{
  "n_head": 3,
  "d_mlp": 192,
  "rope_base": 10000.0,
  "attn_scale": 0.177,
  "parallel_block": false,
  "init_std_o": 0.00962,
  "weight_decay": 0.13,
  "warmup_steps": 447,
  "batch_tokens": [8192, 16384, 24576],
  "doc_mask": false
}
Each number is 128 + 24 x the weight over the matrix's rms, rounded and kept within 0 to 255. Layers, rows and columns count from 0.

# layer 3 MLP down (transposed), 192x96, rms 0.0551, rows 34-55, columns 0-47
[[126 137 118 162 116 137 125 129 113 140 151 123 105 129 128 122 160 119 109 100 144 158 119 147 119 129 176 141 127 128 124 160  90 164 140 134 109 126 128 108 200 146 120 144 163  98 132 122]
 [145 127 147 105 115 158 127 140 144 122 138  99 139  73 143 110 141 100  97 122 134 126 108 150 115 145 114 116 133 117  92 128 131 124  83 136 108 137 103 100 156  78 133 126 117 196 185  80]
 [147 156 185 104 122 112 126  88 156  90 110 166 128 119 130 133  93 152 130 151 114 136  70 146 101 137 151 165 151 120 145 122 132  97 122 140 171 160 128 108 169 118 135 106 124 152 171  99]
 [148 151  83 113 126 136 144 107 112 131 120 112 134 157 124 116 115 136 136 141  89 129 113  96 102 160 175 107  96 128 149 141 126 127 103 157 106 112 113 194 143 111 134 138 138 198 123 122]
 [136 127 128 116 148 116 125 179 115 157 169 140 108  88 148 124 103 122 116 105 147 131 148 143 125 137  91 155 100 125 166 158 123 133  87 137 120 140 111 185 140 126 161 103 108 141 158 141]
 [115 124 175 110 114 158 137  96 132 145 169 174 124  91 139 131 116 164 104 130 151  92 104 100 105 105 111 150 123 138  92 126 113 126 119 119  99 150 113 143 131 125 127 118 134 132  79 113]
 [147 109 119 110 108 137 122 140 171 119 157 122 127 142 159 119 137 159 118  95 137 137 120 155 118 123 139 109 128 134 124 112 126  71 163 150 108 156  64 120  78 119 122 113 101 133 169 146]
 [150 150 135 124 150 131 131 117 188 161 132 149 213 108 129 129  78 141 105 160 160  86 124 188 112 101 170 120 104 114 160 105 109 147 128  82 147 152 128 152 138 117 120 133 114 112 134 156]
 [138 108 115 109 133 111 125 123 146 179 144 149 101 120 153  99 135  92 165 143  99 134 123 156 101  89 145 130 128 142 155 151 130 107 148 166  93 141 122 139 138 156 111 137 121 111 156  91]
 [147 130 107 140 105 105 134  85 100 143 134 192 120 150 116  85 135 162 117 126 132 163 135 136 134 108 126 112 150  93 133 124 118 134 140 157 135 121 128 123 133 159 152 167  79 139 137 140]
 [118 138 110 120 100  95 115 127 148 135 171 145 132 128 119 109 121 124 152 156 119 121 116 167 152 119  84 120 135 110 138 150 145 118  83 138 150 128 125 120 134 139  98 156 104 123  99 138]
 [108 102 128 154  98  91  99 111 117 143 106 118 177 157 172  87 101  93 142 127 138 175 152 117 131 135 122 115 126 119 111 139 146 118 121 131 123 118 172 125 134 109 126 106 179 145 169 137]
 [116 165 152 144 114 104 147  91 110 147 142 110 176 140 149  87 110 173 131 146 169 111 124 127 112 122 114 115  94 143 127 158 123 105 130 112 144  95 133 106 123 109 151 139 144 147 124 121]
 [169 160 108 141 112 169 170 151 124 123 137 116 141 112 152 166 101 151 198 130  39 136  93 100  69 151 144  99 155 119  95 137 120 137 136 103 125 130 136 139  93 101 128 124 101 124 122 137]
 [145 141 112  64 148 127 110 126 139 122 159 159  77 121  70 126  97 153 113  96 129 138 118 159 116 119 132 113 192 148  98 115 165 156 137 113 125 103 117  92  97 100 134 133 161 143  73  69]
 [147 144  85  90  94 130 123 114  81 122 134 133 138 119 105 121 113 136 108 110 110 132 103 132 119 152 104  97 122 135 157 130 116 119 111 118 134 120  81 113 126 147 124 124 106 169 177 125]
 [122 131 146 148 141 100 136 116 123 114 126 121 103 148 107 112 177 139 153 159 137 157 146 129 135 106 129  81 131 120 107 133 154 100 128 104 102 155 114 116 122 146 131 163 150 122 140 130]
 [167 148 119  81 136 132 103 118 108 164 121 142 128 110 114  77 125 131 122 135 120 142 107 119 107 153 118 131 122 114 133 163 119 131 110 117 124 139 103 123 139 137 118 130 126 153 113 168]
 [136 103  90 152 109 113 134 108 155 134 132 117 125 147 139 133 101 145  98  86 111 125 138 144 173 164 144 100 155 129 175  70 164 100 146 102 164  83  95 141 135 134 126 148 144 118 158  99]
 [154 168 141 151 124 116 164 111 152 154  86 159 136 116 138 132 135  95 125 108 133 132 176 156 114  88 125 130 172 140 135 134 117 172 148 140 151 152 181 119 131 122 113 172 108 112  91 122]
 [125 149 152 115 102 134 146 123 137 106 119 149 147 170 139 138 141 127 131  82 138 185 149 142 117  77 125 156 160 169 122 108 128 113 146  99 131 116 134 137  97 146 106 175 155 111 157 153]
 [167 160  92 186 135 160 149 107 143 133 143  80 173 122 161 151 129 142 115 102 100  84 127 111 144 180  98 116  83 156 115  96 122 130 102 128  63 152 123  92 163 128 165 132 154 141 151 168]]
# layer 3 MLP gate, 192x96, rms 0.0534, rows 35-55, columns 0-47
[[137 123 183 109 154 108 160 129 147 160 148  92  95 140 114 119 138 131 137 147 132  88 153 178 172 129  70 132  88  78 116 164 168 178 132 112  98 127 135 129 171 115 102 143 123 127  95 133]
 [151 126  90 116 131 115 145 136 102 169 145  72 151 135  76 113 155 145 129 136 110 131 153 126 146 190 142 107 118 134 140 106 143 142 119 145 105 123 104 108 130 144 151 174 151 137 138 106]
 [120 144 130 151 106 132 106 126 115  48 148 115 134 104 138 150 105 109 152 179 173 137 135 123 133 125 138 160 141 132 149  95 116 119  83 115 113  85 143 137 132 133 174 127 135 117 105 106]
 [155 120 127 146 146 127 121 111 145 118 144 151 169 137 133 151 140 139 134 119 122  98 162 102  95 150 115 112  77 122 113 141 112 130 171 115 141 104 132 129 128 116 158 139 160 136 156 148]
 [187 102 130 119 148 109 144 118 174 147 132 156 116  89 145 140 123 159 151 156 112 149 124 102 100 108 172 149 120 138 140 124 146 147 112 143 123 127 117 157 143 168 119 102  98 126 121  85]
 [139 120  72 118 120 150 123 129 103 122 133  97 144 124 120 135 133 105 110 133 128  98 109 103  89 127  95 103 167 138 120 137 112 148 124 135 155 137 143 116 121 147 148 145 127 126  98 133]
 [ 80 145  89 130  65 150 129 139 155 107 147 123 130 137 163 133 141 146 143 142 184 102 101 162 114 138  71  93 116 163 113 126 131 148  92  95  98  89 158 105 119 103 140 104 119 112 149 101]
 [116  82  94 113  87 180 105 156  71 148 139 139 154  93  99 128 147 126 132 109 122 153 130  85 137 116  87 136  84 111 122 161 121 170 160 123  93 119 155  96 124 135 126 115 115 131 127 109]
 [113 106 124 138 116 143 170 139 111 118 109 149 141 144 104 109 134 125 120 101 112 134  83 156 147 138 131 135 148 136 124  99 127 120  82 179 141 102 135 143 143 155 126 126 129 121 131 109]
 [137  95 101 132 110 142 120 136 121 156 118 160 112 105 103 128 120 124 154 115 158 130 140 144 107 114 146  93 158 122 148 204 126 177 124 152 182 161  92 131 134  84 117 120 112  83 139 101]
 [114  92 124 116 143 121 141 145  98 150  93 133 146 151 166  87 150 123 162 148  92 141 129  99 160 116 108 108 129 122 143 162 134 100 156 153 159  84 160 141 127 123 153 128 153 103 148 151]
 [119 162 132 154 121  89 143 189 109 143 109 150 134 118 129 137 141 123 156 137 132 118 140 115 177 121 158 151 127 147 128 122 159 156 128 112 142 137 146 124 128 142 132 141 109 138 155 135]
 [149 159 134 141 120 193 151 131  86 124 134 123 163 164 131 149 147 125 143 138 161 144 166 133  72 149 136  87 134 146 147  89 126 154 120 143 136 214 132 145 156 134 112 128 146  91 118 138]
 [111 136 114 128 147  98 125  80 153 159 110  95 128 154 125  94 172 128 145 111 136 105 123 181  95 107 134  98 136  84 119 129 111 106 142 122 154 122 154 120 146 128 129 157 130 109 101 160]
 [125 145 117 145 142 131 105 100 168 117 120 137 121  99 122 157 141  95 123 117 129 137 107 120 162 105 159 169 148 115 128 136 111 135 140 150 143 115 141 116 151 127 158 143 126 120 107 102]
 [104 133 129 107 120  89  85 175 139 112 108  99 151 155 134 119 142  92 117 133 126 128 130 106 149 126 128 128 132  83 161 114 114 114 131 111  97 102 131 114 110 134  93 104 133 128 124 149]
 [128 106 151 102 114  96 138 159  70 154 152 125 142 119 132 115 115 138  92 142 137 136 130 119 151 146 118 117 124 122 131 133 128 128 133 138 113 143 131 131 120 172 137 132 115 114 126 119]
 [125 194 120 146 122 149  94 122 146 132 105 104 133 150 101 148 113 129 152 128 106 119 135 112 138  95 127  95  94 166 112  89 162 108 128  86 162 122 107 149 113 110 172 194 139 160 155 134]
 [107 122 135 114 132 150 178 128 142 108 143 131 138 176  65 162 170 173  84 119 153 138 125 144 146 132 156 125 170 103 184 137 152 104 107 179 145 111 135 112 119 141 135 156 131 129 155 109]
 [107 151 169 165 120 126 165 185 164 147 109 149 132 128 134 114 150 147 123 143 112 108 189 141 120 120  96 115 110 145 113  96 132 119 106 186 125 120 147 121 107 103 165 110 126 125 114 133]
 [130 108 134 146 168 128 158  97 208 133 149 104 120 126 116  65 141  75 124 144  76 119 155 134 104 153 108 163 146  97 179 121 172 145 165 123 108  98 126 173 110  86 171 126 154 146 147 138]]
# layer 3 MLP up, 192x96, rms 0.0529, rows 35-55, columns 0-47
[[156 147 131 173 118 129 152 124 129 120 121 119 148 112 127 136 105 152 141 153  97 129  53 152 135  78 149 106  99 133 119  90  98 140  92 149 145 158 115 100 115 124  96 166 111 129 132 118]
 [154 112 131 177  93 125 143 127 150 148 122 126 108 128 148 148 162 124 149 140  87 114 129 122 133 107 154 112 113 155 157 141 168 125 108 169 128 152 146 114 112 107 104 154 109 111  97 115]
 [ 88 161 106 141 143  95 109 123 131 103 126 125 135 106 124 120  97 137 138 124 134 200 129 139 148 138 121 162 142 128 119 110 140 153 122 164 134 106 131 138 175 130 131 132 139 119 127  96]
 [143 182  93  92 175 109 156 148 133 137 139 149 123 160 192 143 126 132 138 106 114 133 175 131 116 100 122 128 112 103 162 196 104 117 142  98 135 132 144 151 127 136 135 127 141 125 107 124]
 [158 127 141 126 128 178 168 107 184 129 159 133  99 115 149 125 163  91 105  97 153  96 121 137 160 105 139 133 136 126 132 126 125 126 119 146 102 163 155 125  76 139 117 125 130 108 102  93]
 [120 108 135 155 181 154 107 148 161 101 108 147 123  60 109 144 146 162  77 116 129 129 151 136 206 139  84 147 118 139 124 154  97 106 101 129 133 122 135 127 144 143 125 137 120 133 145 178]
 [110 135  77 140 110 150 100 126 160 176 143 168 112 151 108 143 106 157 111 140 126 169 116 152  83  95 133  97 182 146 120 178 135 194 106 116 153  97 178 123 151 116 115 106 129 112 153 144]
 [144 148 106 150 128 131  85  56 138 143 107 174  98 173  97 106 147 147  89 132 153 131 151 161  88 156 125 121 141 139 112  97 104 105 132  92 102 133 133 109  66  78 149 106 141 130 145 106]
 [169 136  96 106 109 136 134 124 155  73 115  95 127 144 122 150 109 115 156 130 130  82 125 109 134 119 137 167 108 113 127 116 155 135  82 148 111 125 113 133 157 105 134 102 144 132 172 140]
 [161 123 149  82 172  82 111  88 127 109 162 150 152 116 145 117 124 114 146 130 150 125 175 108 114 178 165 156 107  97 108 114 116 141 123 139 128 142 108  97 142 135 149 157 116 129 141  85]
 [140 103 116  78 134 118 123 161 119 169 142 129 111 147  79 125 132 127 159 119 125 129 187 114 149 111 123 124 125 110 118 132 116 134 125 138  86 112  96 122 116 113  90 154 138 129 163 104]
 [118 119 104 147 159 143 104 146 107 154 119 117 131 122 116 136 116 137 132 135  90 116 122 172 112 101 122 115 154 109 131 101 178 128 136  79 133 119 105 119 141 127 105 128 153 138 106  94]
 [113 133 102 122 116 121 138  91 132 133 106 148 116 139  88 167 113 111 123 155  92 152 121  89 153 113 136 142 207 111 120 128  89 147  64 120 165 133 146 125  95 111 149 111 143 128  98 125]
 [111 139 135 139 130 166  70 111 121 144 146 147 123 104  99 120 107 163 120 102  99 134 193  72 129 144 123 152 138 109 106 140 173 153 150 148  92 115 113 127 169 131 160  60 164 132  89 128]
 [124 120  97 172 160  89 143 127 153 109  86  92 106 103 112  76  98 133 126 150 143 147 124 117 147 155 128 126 159 124 142 132 103 104 118 111 153  86 121 138 129 131 129 170 139 136 122 115]
 [ 94 158  80 112 113 110 114 151 128 102  94 131 137  81 125 122 115 186 137 153 113 131 109 150 150 154 100 101 137 109 136 107 121 130 150 107 142 132 134 117 130 110 171 117 134 135 133 132]
 [117 138 141 131 126 123 143 155 140 124 124 116 142 136 135 138 106 150 102 121 130 108 111 104 141 107 127 118  86 133  95 154 115 124 143  82 119 142 139 116 135 160 111 132 112 115 127 150]
 [161 113 117 121 123  88 132  70 153 145 175 139 127 155 146 127 166 122 138 144 124 110 121 175 132 112 108 101 110  96 157 162 118 156  88 140 120 114 151 114 104 172 109 112 115 122 154 131]
 [125 101 139 131 129 130 170 117 101 136 135 146 110 120 149 142 154 108 115 127 152 128 107  99 137 122 146 151 142 111  93 123 111 116  79 137 122 125 110 134 154 114 155  91 128 119 133  95]
 [127 180 114 130 104  87 136 140 176  93 113 115 116  64 179 115 136 138 128 124 133 131 117 154 164 130 143 177  84 128 125 143 163 127 140 149 124 128 142 112 141 136 126 111 143 124 132 135]
 [140 168  55 143 155 122 149 143 112  75 112 103 126  90 116 129 116 155 116 151  97  76 144 142 146 169 164  86 165 128 165 107 157  91 129  99 123 155 121 147 137 154  96 138 115 126 147 162]]